config.yaml
d_mlp: 3072
bias: "qkv"
parallel_block: false
init_std_qkv: 0.0206
schedule: "wsd"
seq_len: 1024
steps: 7190
Each number is 128 + 32 x the weight over the matrix's rms, rounded and kept within 0 to 255. Layers, rows and columns count from 0.

# layer 3 MLP down (transposed), 3072x768, rms 0.0266, rows 336-362, columns 256-383
[[ 86 123 154 106 106 172  94 131 160 129 162  99 112 119 134 125 146  97 106  82 123  36  75 129  83  69 110 169 158 106 124 141 105 106 172  92  72 113 141 134 151 138 131 159  74 225 107 153 161 120 107 149 120 121  66 130 163 136 149 144 102 143 146 144  85 160 120 120 144 172 135 168 174  73  98 146 142 175 131 103 117 118 136 105 149  63 135 142  96 148 127  97 110 168 127 116 133 124 141  96 149 105 158 103 136  61 156  89 117 130 153 176 118  89 123 123 151 181  73 109  67 155  73 135 163 114 118 142]
 [105 173 172 185  87 133 172 124 205 103 154 123 152 158 159 133 131 141  79  79 195 134 162 112 109 124 126 171 156  95 159 146 139 164 153 101 165 165 150 181 114 146 160 141 132  98  78 151 122  77 104 116 155 141 112 139 179 122 119 172 106 154  84 153 111 140 136 107 153 108  90 163  87 155 184 214 158 105 100 166 159 100 155  84 100  79 214 137 115  86 119 114  96 148 129  88 109 153  93 157 142 149 126  93 166  89 152  97 122 141 120 118 129 141 122 109 145 113 110 140 128 152  95 109 143 126 145 121]
 [ 80 109 165 147 100 126 102 165 139 180 102 130 141 131 118 106 135  87 159 130  51 137 130 110  96  77  67 122 124 159 107 142 116 118 176 101 100  99 121 117 156 154 132 112 119 161 160 116 154 108 106  93 167 131 117 115 117 158 100  98 100 144 135 115 144  89 153 116 140 110 165 150 146  30  99 179 139 113 100 169 129  33 138 110 127 122 114 150  77 141  57 119  88 128 164 103 129 117 120 128 100 117  89 108 173  73 122 137  90 149 117 119 187 117 114  93 138 113 145 103 120 108 129  98  98 121 106 138]
 [164 144 100 143 106 109 130 101 124 152 157  89 125 168 121 119  88 131 110 120 126 190 101 117  75  90 158 112  74 165 111  80 126 102 109 157  95 127 149 136 110 107 114 133  37  87 193 117 141 195 101 123  68 133 153 103 139 139 161 162 151 130  84 125 147 103 198  93 124 181 116 121  97 163 101  69 110 131 178 113 184 150 131  96 112  90  99 164 156 130  94 117 156  88  89 173 123 117  64  66  85 103 139  99  57 125 176 126  85 144 110  80 104  87 169 160 155 183 122 147 166 152 118 114  91 152  89 105]
 [164 146 115 130 132 149 151 132  17 125  65  66 139 153 140 117 145 174  83 168  74  90 153 188 123 202  83 155  99 132 124 128  78 117 129 124 114 150  99 130 133 138 129 112  89 170 123  98 191 147 129 113 157 123 147 164 109  85 120 176 132 100 171 147 164 106 119 113 159 120 104 155 151 117  90 134  79  92  85 144 143 113 121 156 135 145 201 124  84 153 176 143 146 106 142 105 115 144 119 137 140 125 121 104  85 118 148 156 150 131  96 134 121 114 166 140  72 109 152 131 178 124 159  60 115 183 105 117]
 [156 143 196 194 161 173 127 149 128 119 120 130 119 149 126 141 145 133 181  98 105 128 131 187 118 128  79 128 134 141 111 132 120  99  95 161 135 152 132 101  96 158  96 112 145 119 154 113 156 102 128 159 114 110 137  93 100 114 149 170 111 140 107 144 140  41 194 139 112  72 137 152 167 122 158 112 110  99 129 122 126 144 134 167  93 104 117 131 115 161 147 134 134  97 120  79 166 141 102 170 117 113  84 135 151 146 164 127 178  88  67 126 142 148 111 163 127  78  50  91 109  94 126 139  73 175 121 133]
 [146 195 144 125  60  88 131 153 120 136 109 116 114 167 115 162  85 110 104 128 110 105 179 108 123 125 118  65 149 140  67 159 151 116  65 116  94 116 107 155 107 136 156  96  97 122 185  49 154 141 122  79  73  81 115 136 126 153 145 136 168 138 133 147 175 166  99 117 103 119 143 175  45 206 171 179 117 121 127  85 114 127 151 128 143 105 129 175 102  70 128 146  62 174 123 171 176 127 161 124 165 150 112 126 133 166 138 154 140 101 174 163 146 139 185  83 184 108 157 181 137 114 109 153 107 147 109 137]
 [117 188 103 176 123 121 137 108 105  77  80 133 128 159 127 169 103 160 117 181 110 155 109  99 116 123 156 147  94 107 119  77 109  62 110  91 143 162 137 115 170 114 153  49 120 135 168  44 151 144  99 136 179 152 124 176 106 117 150 140 103  98 143 114 121 127 144 134 114 142 102 213  82  10  86 191 104  81  57 217 127  53 107 166 170  85 187 140 105 194  88 127 103 204 145 108  90 107 156 103 129 204  69 148 127 133  87  85 144 212  62 121 123 176 191 100 104 127 183 144  97 127 152 141 150 161 139 127]
 [138 105  95 186 188 138 138 142 151  88 133  71 163  86 115  69 122 140 100  77  72 154 167 171 152 153 120 148 149 131 109 153 118 140 130  98  50 148 152 105 156  91 135  97 114 112 120  96 128  95  82  94 147 137 128 140 160 154 153 119 111 116 134 119 157 154 124 102  93  82 137 102 105 133 159 130  69  75 125 111 169 101 125 139  72  60  60  91 138 104 129  87 133 134 127 148 106 133 117 171 145 114 160  72 158 112 182  89 106 142 164  75 156 141 107 103 133 101 135 161 110 147  58 155 156 126 125 190]
 [142 126  98 138 128 141 126 184 151 145 118 123 121 127 132  92 174 148 119 124 160  82 157  77 166 162 186 151 128 113  99 100  79 146  95 118 158 130 116 158 181 147 176 136  74 133 195  79 152  75 120  96 104 143 164 161 144  27 125  59  95 152 112 105 105 126 115  56 107 141 145 143 147 144  76  86 138 115 153 120 113 128 157 147 122 101 136 141  89 142 130 137 107  96 130 147 148 131 176 126 138  99 184  83  97  85 113 106 139 140 128 139 119 149  65 166  98 138 110 159 120 109 109  96 162 120 176 162]
 [105 189 134 146 160 124 179 143 131 202 115 147 114 189 138 150 130 139  53 117 136 147 106 118 110 187 170 100 101 135 103 131  78 150  33 194 136 102 201 164  71 112 139 138 136 172 164 119 153 142 154 153 148  93 122 110 204 106 141 138 152  63 131 184 145 104 175  88 138 159 171 104 117 142 153  93 120 112  91 168 136 105 218  84 229 155 166 159  99 102  72 101 109 159 169 108 112 106  98 171  91 162 167 122 118 139 137 104 140  99 119 109 166 139 193 145 158  99 142 142 128 116  72 160 123 147 161 108]
 [ 97 161 120 116 129 142 133 128 149 135  81 144 211  66 122 177 115 147  88 176 156 134 134 104 103 170 163  80 140  91  95 163 134 100 102 148 184 170 122 146  97 124 163 146 149  61 131 146 128 109  86  64  44 153 130 112  99 108  99 123 100 249 123 118 157  94 138 161  94 142 116 108 163  62  79 131 115  78  68 162 163 161 199 128 128 126 118 159 122 100 162  98  83 158 114 201  79 137  83 127  64  74 203 115 129 139 149 130 148 173  42 155 134 132 153  78 116 133 147 176  95  80  81  67 168  90 116 105]
 [ 69 120 132 159 102 144 105 154 146 140 158  95 133 125 140 158 104  68 128 105  81 116 131 159 158  74 147 137  96 126  91 132 149 156 108 137 145 173 146 124 112 122 190 121 126 115 119  78 146 130 197 142 168 114 148 188 167  93 117 134 131 104  71 153 155  65 122 129 133 173 136 136 131 131 199 143  88 128 122 171 134 123 177 161 169 139  99 123 127  97 144 117 122 122  66 113 171 156 193 140  98  77 106 109 121 136 184 177 161 107  81 130  86 147  81 104 165 130 112 196 185 110 140 134  93 164  62 122]
 [ 94 115 231 146 147 144 184 121 161 134 136 151 139  83 117 159 139 110 119  85 116  92 133 125  96 103 154 194 100 105 139 161  75  97 127  73  63 173 148 180 144 151 147  83 123 150  84 131 116 164 107 115 134  95 103  95  96 116 223  39 142 149  94 123 153 123 129 139  73  67 150  73 199 158  91 127  53 136  88 142  47  96 101 105 170 107 139 185 103  89  74 123 187 116 182 111 139 127 153 136 144 103  99 207 160 146 132 127 132 140 148 168 134 100 134 198 137 153 158 150 103 140 102 183  91  96  74 118]
 [ 97 122 117 153 119 145 155 126 141 145 153 127  74 133  51  84  63  95  76 118  66 125 103  98 133 145 122 117 110 167  86 124 119 148 123 236 145 179  42 126  86 107 171 131 119 118 112  91 112 173 105 116 121  95 122 150 131  73 155 134 151 133 119 130 158 124 147 107 120 112 142 146 141 181  85 103 132  94 119  99 122 217 139 135  80 158 122 129 161 172 138  90 139 118 128 159 181  78 137 136 138 116 138 110 165 159 148 181 111 135 104 184 108 138 116  87 104 191 122 117 132 160 120 185 103  91 155 118]
 [ 96  61 174  94 133 109 160 147 102  85 124  78 151 148  95 111 180  53  83 114 136 150 135  67  90 147 179  70 108 134 123 135 157 109 149  84 189 118 110 118 147 175 197 156 126 177 140 109 139  69 172  71  97 131 112 154 125  96  78 104 143  31 134  69 104  87 179 140 167 147 154  75 154 171 118  59 103 175 130 155 242 130 149  68 107 176 130 136  97  74 110 164 171 103 108  85 170 151 107  90 138  56 132 145 152  81  78 140 111  72 177 110 115 134 120 163  74 105 119 196 127 173 101 131 195  59 101 127]
 [143 205 140  91 187 120 106 145  95 153 177 154  74  79  92 112  90 204  94 139 140 103 146 115 158  97 111 115 124  50 169 159 124 101 122 102 143 153 143 134 133 113 129 179 166  94  74 152  91  79 133 138 113 123  89 189 136 177 135 168  89 137 166  81 110 101 155  96 156 145 116 150 138 110  76 108  90 167 142 119 142 130  95 155 183 114 152 116 132 107 120 133 140 164 125 101 110  42 131  94 111 147 174 124 102  90 127 141 120 111  80 129  98  68 112 171 144 160 146  95 179 154 175 136 168 134 145 183]
 [146 163  97 167 170 119  88  62 105  87  98 107  72 123  99 161 141 167 161 111 139 136 168 165 127 137  76 129 159 188 148 109 138 152 136  97  95 157 142 175  39 139 114 187 158 117 134  40 102 123 133 201 132  96 149 163 175  99 101 178 114 156 124 123 154 130 150 188 198 126 111  94 120  81 120 108 142  68 159 156  79 147 107 187  99  97 147 159 128 118 100 138  76 120 184  59 203 126 141 159 115 120 130 140 134 170 126 123 138 184 112 110 164 103 123 139  79 102 143 114 110 139 140 197 138  87 212 101]
 [188 105 119 114 126 155  92 120 123 139 148 121 196 203 148 128 125 150 170 127  38 176 102  77 128 206 120 156 125 114 182  75 114 131 158  90 120 163 189 133 124 153 116 120 101 115  99 103 146 175 142  98 121 121  84 135 137 143  87 104 122 130 155 165 129 103 104 130 157 153 104 112 126 123  77 152 105 128  98 132  95 138  85 157 142  66 117  92  66 145  67 186 103 143 171 111  79 161 159 121  98 134  84 117 153 122 122 140 117  81  72 102 104 121 126  88 185 174 101  98 117 197 148 130 153 114 100 130]
 [ 85  83 146 110 145 135 135  98  89 132 162 180  72 118  84 105 130 102 126 141  79 122 184 137 111 120  82 150 131 131  96 145 145 163 156 178 173 127  98 153 130 148 158 170 152 185 194 143 140 165 142 117 127  90 125 116 130 107 113 140 162  75 158 137 142 163  91 146 124 163 125  88 128 154 100 123  81 107 102 111 151 159 150 103  86 173 146 131 122  78 159 118 127 110 138 119 114  86  64 141 142 112 146 136 132  71 142 128 161 102 111 123 139 143 124 170  80 109 115 184 141 165 124 123  76 107 108 130]
 [118 163 166 143 117 132 144 138 169 148 108 153 149 156 112 165 124 142  98  96  74 104 122  95 157 146 100 121 116 188 187 102 176 156 150 143 113 140  59 137  91 132 168 202 131  79 115  89  95 135  96 197 108 103 125 101 156 164  45 134 147 155 122  58 188 112 152 142 123 138 152 160 110 128 171 116 118 185 121 183 132 111 134  95 141  95 162 148 137 114 165 126 134 137 165 114 141 121 118 135 164 142  92 148 107 161 197 176 200 120  54  94 166 163  36 119 164 162 140 110 106  87  42 140 154 126 150  87]
 [114  62 168  89 159 123 170 167 162 162 131 140 118  92 177 106  72 172 108 114 161  86 122 145 118 147  62 154 100 161 109 120 118 133 122 151 114 191 127  90 167 140  83  97 160 117 133  77 110 153  69 110 140 135 146 143 138 183  40 144 127 169 188  83 148  71  94 108 147 128 166 104 129 136  96 196  48 121 123 185 124 151 131 111 136  73 131 115 118  96 170  83 148 141 138 187 154 126 144  88 160  73  99  72 110 140 140 141  90 177  99  85 107 143 145  97 158 162 147 134  93 182 177 147  82  94 149  86]
 [112 122 124 128  95 143 105 162 141 145 115 142 130 135 124 129 127 128 164 111 150 129 112 127 106 102 103 139 150 137 137 109 133  96 133 104 103 112 136 162 149 104 129 110 124 125 161 115  98  66 119 119 133 118 130 171  95 114 126 125 124 116 165 117 107 108 113 169 130 108 134 135  89 130 166 157 132 149 130 130 125 137 160 127 165 121 153 130 131 112  99 127 138  81 150  99 102 117 145 128 138 119 147 141 122 139 134 134 116 147 158 120  73 123 108 174 175 139 110 118  95  94 146 143 132 161 170 117]
 [110 117  77 120 127 107 116  70 129 153 140  53 123  51 117 112 149 142 150 119 139 154 171 176 176 123 137  87  46  78  62 132 109 140 124 164 131 107 159 103 171 119  78 126 120 109 130 153 109 132 120  92 131 134 164 145 158  55  90 104 138 139 125 150 152 123 105 131 107 177  94 158 123 149 140 147 129 166 172 146 104 164 139 166  94 131 106 126 148  87  61  99 114 147 162 165  97 116 130 119 168 143 126  59  94 124 120 118 134 150 103 135 121 143 123 117 160 159 121  98 126  94 117 153 146 112 140 122]
 [134 146 151 108 158 118 149 184 112 111  94 173  80 129 151 184 141 128  90 123 194 110  68  83 123 180 118  97 100 162 163 131 102  64 129 104 118  93 111 111 126 136 109 140  99  87 163  94  97 128 137 117  90 128 155 138 113 127  59 136 141 108 138 143 117 156 171 129 160 122  81  50 101 146 177 153 126 169  74  70 133 122 110 105  81 163  88  68 158 125  73 154 134 139  88 145 103 140 141 141 169 127 127 112 163  88  88 164 117 127 141  84 203 154 151 110 136  98 136 107 110  94  87 128  95  67 125 129]
 [176 149  98 140 107 160 165 126 112 144 165  91 120  73  79  96 126 131 144  94 152 117 160  75 123 107 166 177 101 144  85  97  62 101 139 133 113 104 144 154 100 130 144 183 153 133 169 169 173 149 147 107 103  83 122 106  97 129 137 134  88 172  89 174 149 180  60 139 159 133 159 130 136 132 111 136 200 126 129 129 155 173 124 177 119 123 128 136 113 140 101 163 123 126 166 118  93 127 134 161 113 168 102  91  64 107 159 182 165  96  87 122 197 168 136 173  97 130 206  81 166 132 138 172 144 154  91 160]
 [106 151 141 150 120 144 168 124  57  84 180  69 174 148  82 152 102  69 116 153 112 127 106 131  81  95 187  56 187  73 116 154 114 123 118 229 144 109 144 115 145 145 166 158 106 139 132 141 151 143 127 110  97 119 131 162 134 157 103 117 159 168 135 129 123 160  61 128 154 146 154 208 149  88 132 130  12 149 140 157  97  86 164 101  88 127 118 145 150 147 206 145 132 148 126 141 150  71 106  41  69 108 111 104 131  95 193 106 133 136  78 105 147 172 124 168 133  99 110 165 141 208 138 191  89  88 134 194]]
# layer 3 MLP up, 3072x768, rms 0.0328, rows 337-363, columns 256-383
[[128 114 117  98  67 139 116 161 176 168 115  40 131  98 125 151 106 145 192 170 100 150 101 192 138  92 133 143 150 169 153  85 109 130 183  61  95 131 131 130 210 183 105 129 129 141 139 174  73  35 113 138 124 170 162 115  95  83 149  88 123 178 203 113 166  61 142 120 105  78 120 184  89 136 153 212 102 106 105 158 157 134 168  37 126  95 203 129  43 102  25 139 180  81 143  47 124 104 118  38 173 148 168 143 119 139 127 122  54  81 111  77  71 156 106 125 128 118 114 149  77 149 209 120 166 100 193 161]
 [144 134  96  61 128 147 127 131  84 150 121 126 113  65 115 148 147 148  89  93 153 115  90 141  80 109 155  96 172 125 129 141 146 131  67 201 145 151 158 129 135 130 106  96 115 131 139 157 129 144 151  99  46 153 203 165  79 161 164 127 155 204  98 104 154 111  66  65 140 147  91 110 140 151 164 112 149 157 129 140  95 123 154  97 135 165 100 190  79 157 177 162 129 156 168 151  96 106 180 116 129 128 116 100  91 132 172 125 130 123 115 123 126 175 112 105 147 136 131 119 136 109 117 177 106 124 134 133]
 [145  88 160  62 115 167  86 120 104 117 128  67 100 133 160 125 148  84 146 154 137 101 120 200 165 130  69 128 116 138 175 121 105 165 144 122  90  70  97 146 161 148 129 185 119  99 164  75 109  97 158  93 161 126 144 172 132 130  94 162 145 105 109 125 129 133 107 118 132 103 164 127 131 141 159 105 165 160 123 159 118 108  99 121 123 117 173 176  99 135 121 130 147 148 117 160 140 146 134 157 150 113 107 103  99 122 141 163 151 133 136 133 115 169 173 139 106 158 176 157 154 124 154 176 151 183 135 122]
 [133  89 106 157 117  33 123 147 103 139 101 110 139 140 145 138 119 181 100  94 182  97  97 132 131  23 141 100 113  96 135 135 105  85 173 164 136 150  68 150  99  57 143  76 115 133 108 102  62  62 104 155 100 120 177 173  73 167 163 101 156 146 109 145 109 124 119 131 122 148 132  92 100  68 166 160  63 138  91  99  60 144 130  52 138 174 157 194 172 178 168 121 120 106 152  85 120 140 162 156 129 108 200  98  92 142 116 138 128 122 106 154  99 149 190 126  99  59  76 189  96 100 161 127  95 128 173 133]
 [130  99  93 113 134 155 101 136 133 130  79 125 115 150 140 106  86 149 136 142 118 111 133  79 150 126 162 147 133 128  85 123 114 151 121 140 129 105 121 192 121 113 173 123 136 100  90 163 126 108 132 148  93 158 131 153 157 119 105 140 119 106 125 130  97 149  97 124 116 163 133 140 151 142 106 118 118 152 149 126 113 142 134 139 132 158 150 102 133  37 108 113  91 147 152  81 113 115 124 105 148 146 120 115 142 107 123 103  59  62 165  87 134 139 130 101 131 129 145 134 125 153 178 145 158 113 158 104]
 [132 107 102 147  95 123 164 118 213 123 191  82 112 132  76  45 148 113 121 161 195  97  28  88  94 202  98 107 102  99 131 130 102  95 154  94 120 122  90 213 105 134 111 193  10 151 114 173 178 140  98 148 120 115 170 128  98 139 103 100 104 146 136  81  58  68 142  88 100 139 112  78 121 133 115 139 122 128 189 158 130 215 125 133 160  85 205 104 159 154 150 157 119  95 160 127  78  83  61  96  74 155 142 188  90  75 138 134  84 102 134 102 124  96 152 183 138 148 151 123 153 167 114  85 173 155 146 139]
 [105 190 155  60 102 143 178 202 109  99 130 152 111  90 143 108 100 133  90 116 180 158 149 155 116 144 128 158 122 116 143 124 121 104 113 149  91 166 119 142 170 119 128 119 135 161 107 133 172 100 126 116 107  81  83 157 142 169 154  79 120 121 158 166  93 135 139 135 178 119  93 139  96  51 144 173 114  54 123 193 115 118 156 157 128  61 144  78 166 119  89 108 100  64 112 135 149 143  76 109 124 156 122 195 126 154 158  86 118 178  75  40 128 150 133 167 141 143 124 185  90  85 127 175 214 184 139  83]
 [175 139 156 174 148 116 102 158  70 118 122  83 119  60 142 122 187 160 144 145 155 142 154 106  63 152 125  93  93 162 167 152 109 134 144 135 141 109  71 127 124 110 160 176 106 159 131 133 169 121 176 136 142 121 216 156 128 146  98 175 110 163 116 135 121 110 139 157 179  93 166 100 125 124 126 127 166 110 137 140 106 189 110 132 113 138 158 168 116 110 108 136  84 135 126 111 139  81  81  42 200  94 111 126 153 115  97 141 101  85 136 137 125 185 123 104 141  98 106 102 136 122 178 177 125 176 176 133]
 [134 148 200 109  99 161 123 124 157 162 118 136 152 133 145 134 145 144 169 125 110 109 125  88 122 153 119 173  94 113 115  70 169 106 144  78 154  97 108  91 123 187 131 141 168  76 106 148 140  96 124 123 181 117 135 131 123 112  90  78 146 164 117 137 132  87 109 148  72 163 155 111 110 133 161 193  72 106 138  87 169 193 153 125 180 121 160  72 118 193 134 126 131 167 102 137  84 186 163  92 116 133 164 129 105 160  99 133 133 187 217 139 109  86  27 133 174 159  73 171 129  78 156  69  89 165  93 112]
 [109 108  95  47  75  79 163 145 118 121 131  88 115 106 186 126 135 122 105 133 137 142  76  95 117 172 163 144 117 111 126 125 105  24 150 119  64  89 125  79 161 156 200 129 157 123 133 133 111 102  40 171 167 137 145 114 107 137 128  86 112 111 136 111  88 158 102 157 192 139 182  94  65 149 122 138  94 172 140 126  94 158 141  78 132 137 111 130 152  55  53 161 137 107 120  85  81 164 170 133  64 189  93 182 139 127 115 102 160  37 102 141 110 206  93 179 112 100  59 145 101 101 156 116 177  86 126 144]
 [147 144 109 102  71 170 163 129 148 167 107 191 122 152 130  97 144  60 112 105 161  85 117  94 148  59  94 109 122 124  78 144 135  68 136  81 134 121 137 143 194 146 113 159  62 111  90 143 167  84 114 116 105 106 101 148  82  92 151  95 121 152 150  88  89  90 130 186 133 105 166 105 133 178 177 151 113 133 162 163 141 116  93 150 134  81 123 116 128 128 108 158 186 179 161 130 101 110  83 156 110 169 160 140  78 199  95 101 155 105 112 132 135 150 165 131 180  97 168 126 154 108 111  81 148  70 133 128]
 [ 93 141 127 145  85  93 140 101 212  98 187 121 135 152 121 126  69 146 121 199 180 151 136 129  99 143  98 129 124 126 126 103 132  72 107 125  77 119 133 141  90 100 122 124  50 165 159 100  83 118  78 186 140 122 145 166 134  88 110 136 146 158 141 128 138  93  52  79 119  88 156 115 155 150 160 155 112 164 160 107 122 205 146 159 146 163 143 188  65 130 105 181  98 100 182 128 134  89 136 115 144 161 138  58 156 131 152 127 104  96 179 110 139 108 127 139 157 114 161 183 142  77 112 125 143 137 134 133]
 [113  93 162 126 176  88 149 165 104  98 165 117 133  77 183 118  95 113 136 122  33 110  88  53  81 136 168 109 101  65 174 115 144  66 205  90 162 114  80  73 144  95 129  50 126  71  88  78 106 139 101 169 125 120 104 132 104 159 111 137  83  93 126 135 118  82 121  80  94  98 180 149  75  70 112 154 113  80  57  74 143 133 143 162 107  76 181 161 144 143 119 112 106  63 167  81 179 144 141 131 131 151 126 100 119 170 114 167  65 127 137 115 183 204 117 136 185 183 108 115 114 149 140 143 126  91 170 107]
 [173  74 142 103 109 128  87 107 173 145 135 160 183 181 120 110 174 141  31 155 145 102 109 113 137 160 143 176 144 127 141 164  91 129 162 101  88 110 116 115 123 150 144  92 138 235 121 116 150 136 100 159 117  48  98 101 142 110 163 155  88 172 145 109 134  85 116 192 139 114 118 127 149  92 165 113 137 141  78 106 111 142 148 117 114 135 166  82 103  88  89  83 118 141 113 104 142 140 133  93  98 128  95 103  77  96 130  84 153 133 115 134 105 107  89 159 148  59 129 109 175 131 144 167 138 136 106  80]
 [138  99  48  99 139  31 157 141 148 198  87 136 148 138 119  93 141 202 130 148 131  74 151 134  87  79 108  99  79 111 119 170  75 114 111 148 175 106  75 153 132 147 135 136 144 140 122 155 156  69 129 151  95  73 144 149  60  95 126 125 126  97 179  67  97  48 118 132 133  62  80 107 114 119 141 115 182 129 141 114 106 139 173 157 164  80 125 136 154 128 125 181 147 129  49 103 112 133 139  61  90 121 189  85  97 135 122 123  96 177 117 118  63 121 106 101 170 143 117 143  44  89  82  77 199 135 130 131]
 [139 105 143 140  98 146 106 126 139 108  95  87 130 144 157 129 131 108 150 121 108  83  89 141 112 204 160 105 125 153  93  77  64 107 128 139 141 141 122  62 106 114 179 123  77 118 162 152 145 109 151 162 138 162 143 141 104 173 108  80 135 114 138 193  67 138 103 130 102 103 128 139 132 147 172 149 111 178 135 124 115 125 167 126 120 110 136 122  81 114 129 150 172 118 185 143  85 220 114 146 186 101 139 137  94 150 129 200 160 118 147 189 105 129  87 111 102 116  98 106 107  91 105 160  81 160 153  88]
 [110  80 136 115  99 117 124 160 172 181 139 128 120 175 199 114 132 121 133 144  96 115 102 136  90  99 158 133  95  89  98 130  96  96 167 163 135 102  93 116 135 114 167  83 122  95  96 122 152 151 131 103 119 163 136 119 106 143 156 107 210  86 137 153 101 104 124  91  73 106 160 110  93 124 122 144  86 190 104 153 209 125 138 137 161 137 144  99 129 163 150 132 189 150  90 162  79 144 151  87 131  58 148 120 151 184 155 145 164 113 142 150 150 122 158 151 170 137 111 164 195 143 101 104 212 119 103 188]
 [166 118 137 139 106 129 174 147 169 144 123 109 182 174 131  86 128 127  93  80 136 194 116 137  82 108  70 102 135 153  95 154 136  70 135 117  20  88 135 158 166  82 146 167 141 119 114 173  71 118 130 146 131 168  82 164 113 155  92 168 152 133 107 127  82 112 104 104 124 117 146 141 131  67 117 143 113 139  46  97  95 102 156  98 122 117 117 146 125  88  82 198 149 119 172 127  72 118 152  93 173 153 141 140 130 112 111  93  77 109 183 100 128 126 116  69 150 107 153 104 160 101 186  85 113 135 224 193]
 [131 154 174 109  94 122 170 170 141 128 122 175 106 134  99 152  87 170 159 134 149  98 159 118 140 145 165 118 107 153  84 117 109 125 108 147 105 110 124 116 123  97 171  50  98 127 180 145 179 154 120 173 160 118 149 129 162 166 128 120 141 144 108 152 112 175 102 143 123 153  96 119 140 113 153 149 105 128 125 121 104  79 144  70 156 115 148 152 143 175 108 128  81 126 132 128 151 139 108   7 149 152 137  93 143 103 126 128 107 170  92  96 116 186 126  84 102 113 144  64 105  94 154  77 133 110 146 151]
 [143 125 116 115 106 111 133 144 134 180 149  96 207  94 111  69 123 113 138 119 133 131 128  88  95 145 145  97 105  80 103 160  96  81 108 115 106 100 165 139 176 118  66 127 122 149 106 120 109  90 178 120  34 132 104 133 125 131 193  96 104  93 123 156 177 129 126 141 144 118 140 121 113 141 119  63 140 138 133 152 173  86 139 158  93 147  96 135  79 100 154 110  78 127 130 110 108 110 203 105 120 101 125 108  71 134 125 171  39 121 131 141  80  73 153 156 104 153 175 119  64 177 141 106 182 120 158 174]
 [127 106 110 134  64 106 174 199 140 157  98  70  98 108 156 116  80 161 117  98 208 138 104 170  83  43 147 146 116  97 159 123  30 148 105 100 156 117 109 114 134 148 146 125  70 192 138 111 108 117  43 148 112 107  70 154  66 184 162 101 130 198 140  98  90 148 166 132 126 129 145 127 140 164 134 200 125 149 134 161 119  57 170  27 156 137  99 160  61  94 127 175 135 140 113 160  89  66 154 129 176 178 132 139  83 215 125 105 114 145 136 112  89 138 100 150 139  97  42 164  95 102 136  93 117 143  79  92]
 [112 130 144  93 147 156 109 188 137 154 100 101 129 115 126 129 156 162 133  70 152 116 110 103 120 149 111 138 139 122 105  92  92  84 155  88 104  98 126 183 179 119 122 108 155 159 164 121  80 115  73 125  89 103  53 137 118 133 146 108 109 162 147 152 143  87 120 122 116 116 160 150 133 149 118 148 128 141 149 131 123 116 144 141 153 142 166 103 107 123 124 162 132  85 136 145 118 121 184  99 129 181 151 181 122 131 135 147 133 147 137 118  92 121 139 151 170 153  98 119 109  72 141 131 132 142 167 131]
 [152  97 162  85  94 105 114 172 132 138  99 144 125 158 163 127  84 110 121 111 144 131  97 130  79 143 169  92 108 180 167 112  78 154  89 142 123 149 111 116 132  89 147 105 140 195 157  98 135 123 140 148 118 110 145 115  98 172 149  97  75 150 161 142  82 127  91 129 159 125 191 118 129 102 174  73  95 105 149 210 138  85 151 154 142 103 108  85  67 112 128 163 168 120 121 147 170 107 121 138 141 107  83 145 155 140 118 195 121 100 172 145  81 160 127 109 104 121  80  98 156 113  84 145 104 120 125 135]
 [138  78 124  95 114 112  33 147 137  93 138 120 179 106 141 100 106 158 142  79 129 136 134 165 165  99 146 203 186  84 100 128 137 139  82 185  67 201 153 166 135 109 140 173 124 147 142 111 125 125 102 135  96  87 152 143 108 112 111 105 130  84 187 163 162 119  95 122 142  99 146 170 123 116 126 137 159  81 168 129 130 156 150 124 112 117 128 172 153 149 134 126  96 112 140 139 155 104 128 108  99 187 186 122  54 169 185 110 112 147 104 117 107  90 138 174 210 133 119 172 115  35 216 152 134 169 136  84]
 [116 141 184 100 118 120  98 128 117 147 140  67 147 124  85 119  83 125 165 125 142 154  94  35  59  92  84 110 155 125 113  92 144 128 145  95 144 138  92  91 135 150 157  84 148 118 150 105  98 122  39 130 105  90 114 134 111 105 118 141 100 164 118 130 173 146 140  93  91  83 169 137  97 109 100 134 105 100 196 115 144 146 146  93 111 120 176 127 164 135 114 134 178 111  85 115  98  92 151 112 133  53 148 202 131 129 170 107 157  93 159  61  76 212 153  98 177 102 103 117  86 115 150 148 113 136 171 165]
 [129 131 126 154 141 153  94 184 119 132 118 113 170 128 123 141 166 128 188 224 214  75 114 129  80 172 164 124 134 107 140 100 177 124 121 202 139 109 108  65 129 162  79 121 107 158  96 131 152 130 177 192 160 126  74 141 140 137 138  73 129 146 123  61  66 160  99 181 120 117 155  94 141 116 140 154 159 179  88 118 163 157 135 150 157 131 154 168 103 111 110 156 165  91 146  98 123  83 114  63 162 157  74 151  93 143 134 156  92  54 143  92  64  62 119 104 131 103 132  76  58 199 138 194 154 109 144 169]
 [100 128 128  71 157  82  97 138 144 143  94  43 152 108 167 125 116 136 121  57 188 115  92  93  93  75 122 110 136  73 147 148 161  81 154 103 112 115 162 118 151 116 111 185 141 119  89 143 171 143  71 116  94 128  19 136 106  97  90  98  70  69 143  97 116 158 134 132 104  98 190 124  91  98 114 141 103 106 199 170 104  72 180 155 141 113 133 135 121 117 108 109  95 134 137 195  23 121 158  94 162 116 146 132 101 115  70 150 103 169 153 150  90  96 123  74 203 119 151 114  91  99 158 110 105  64 207 123]]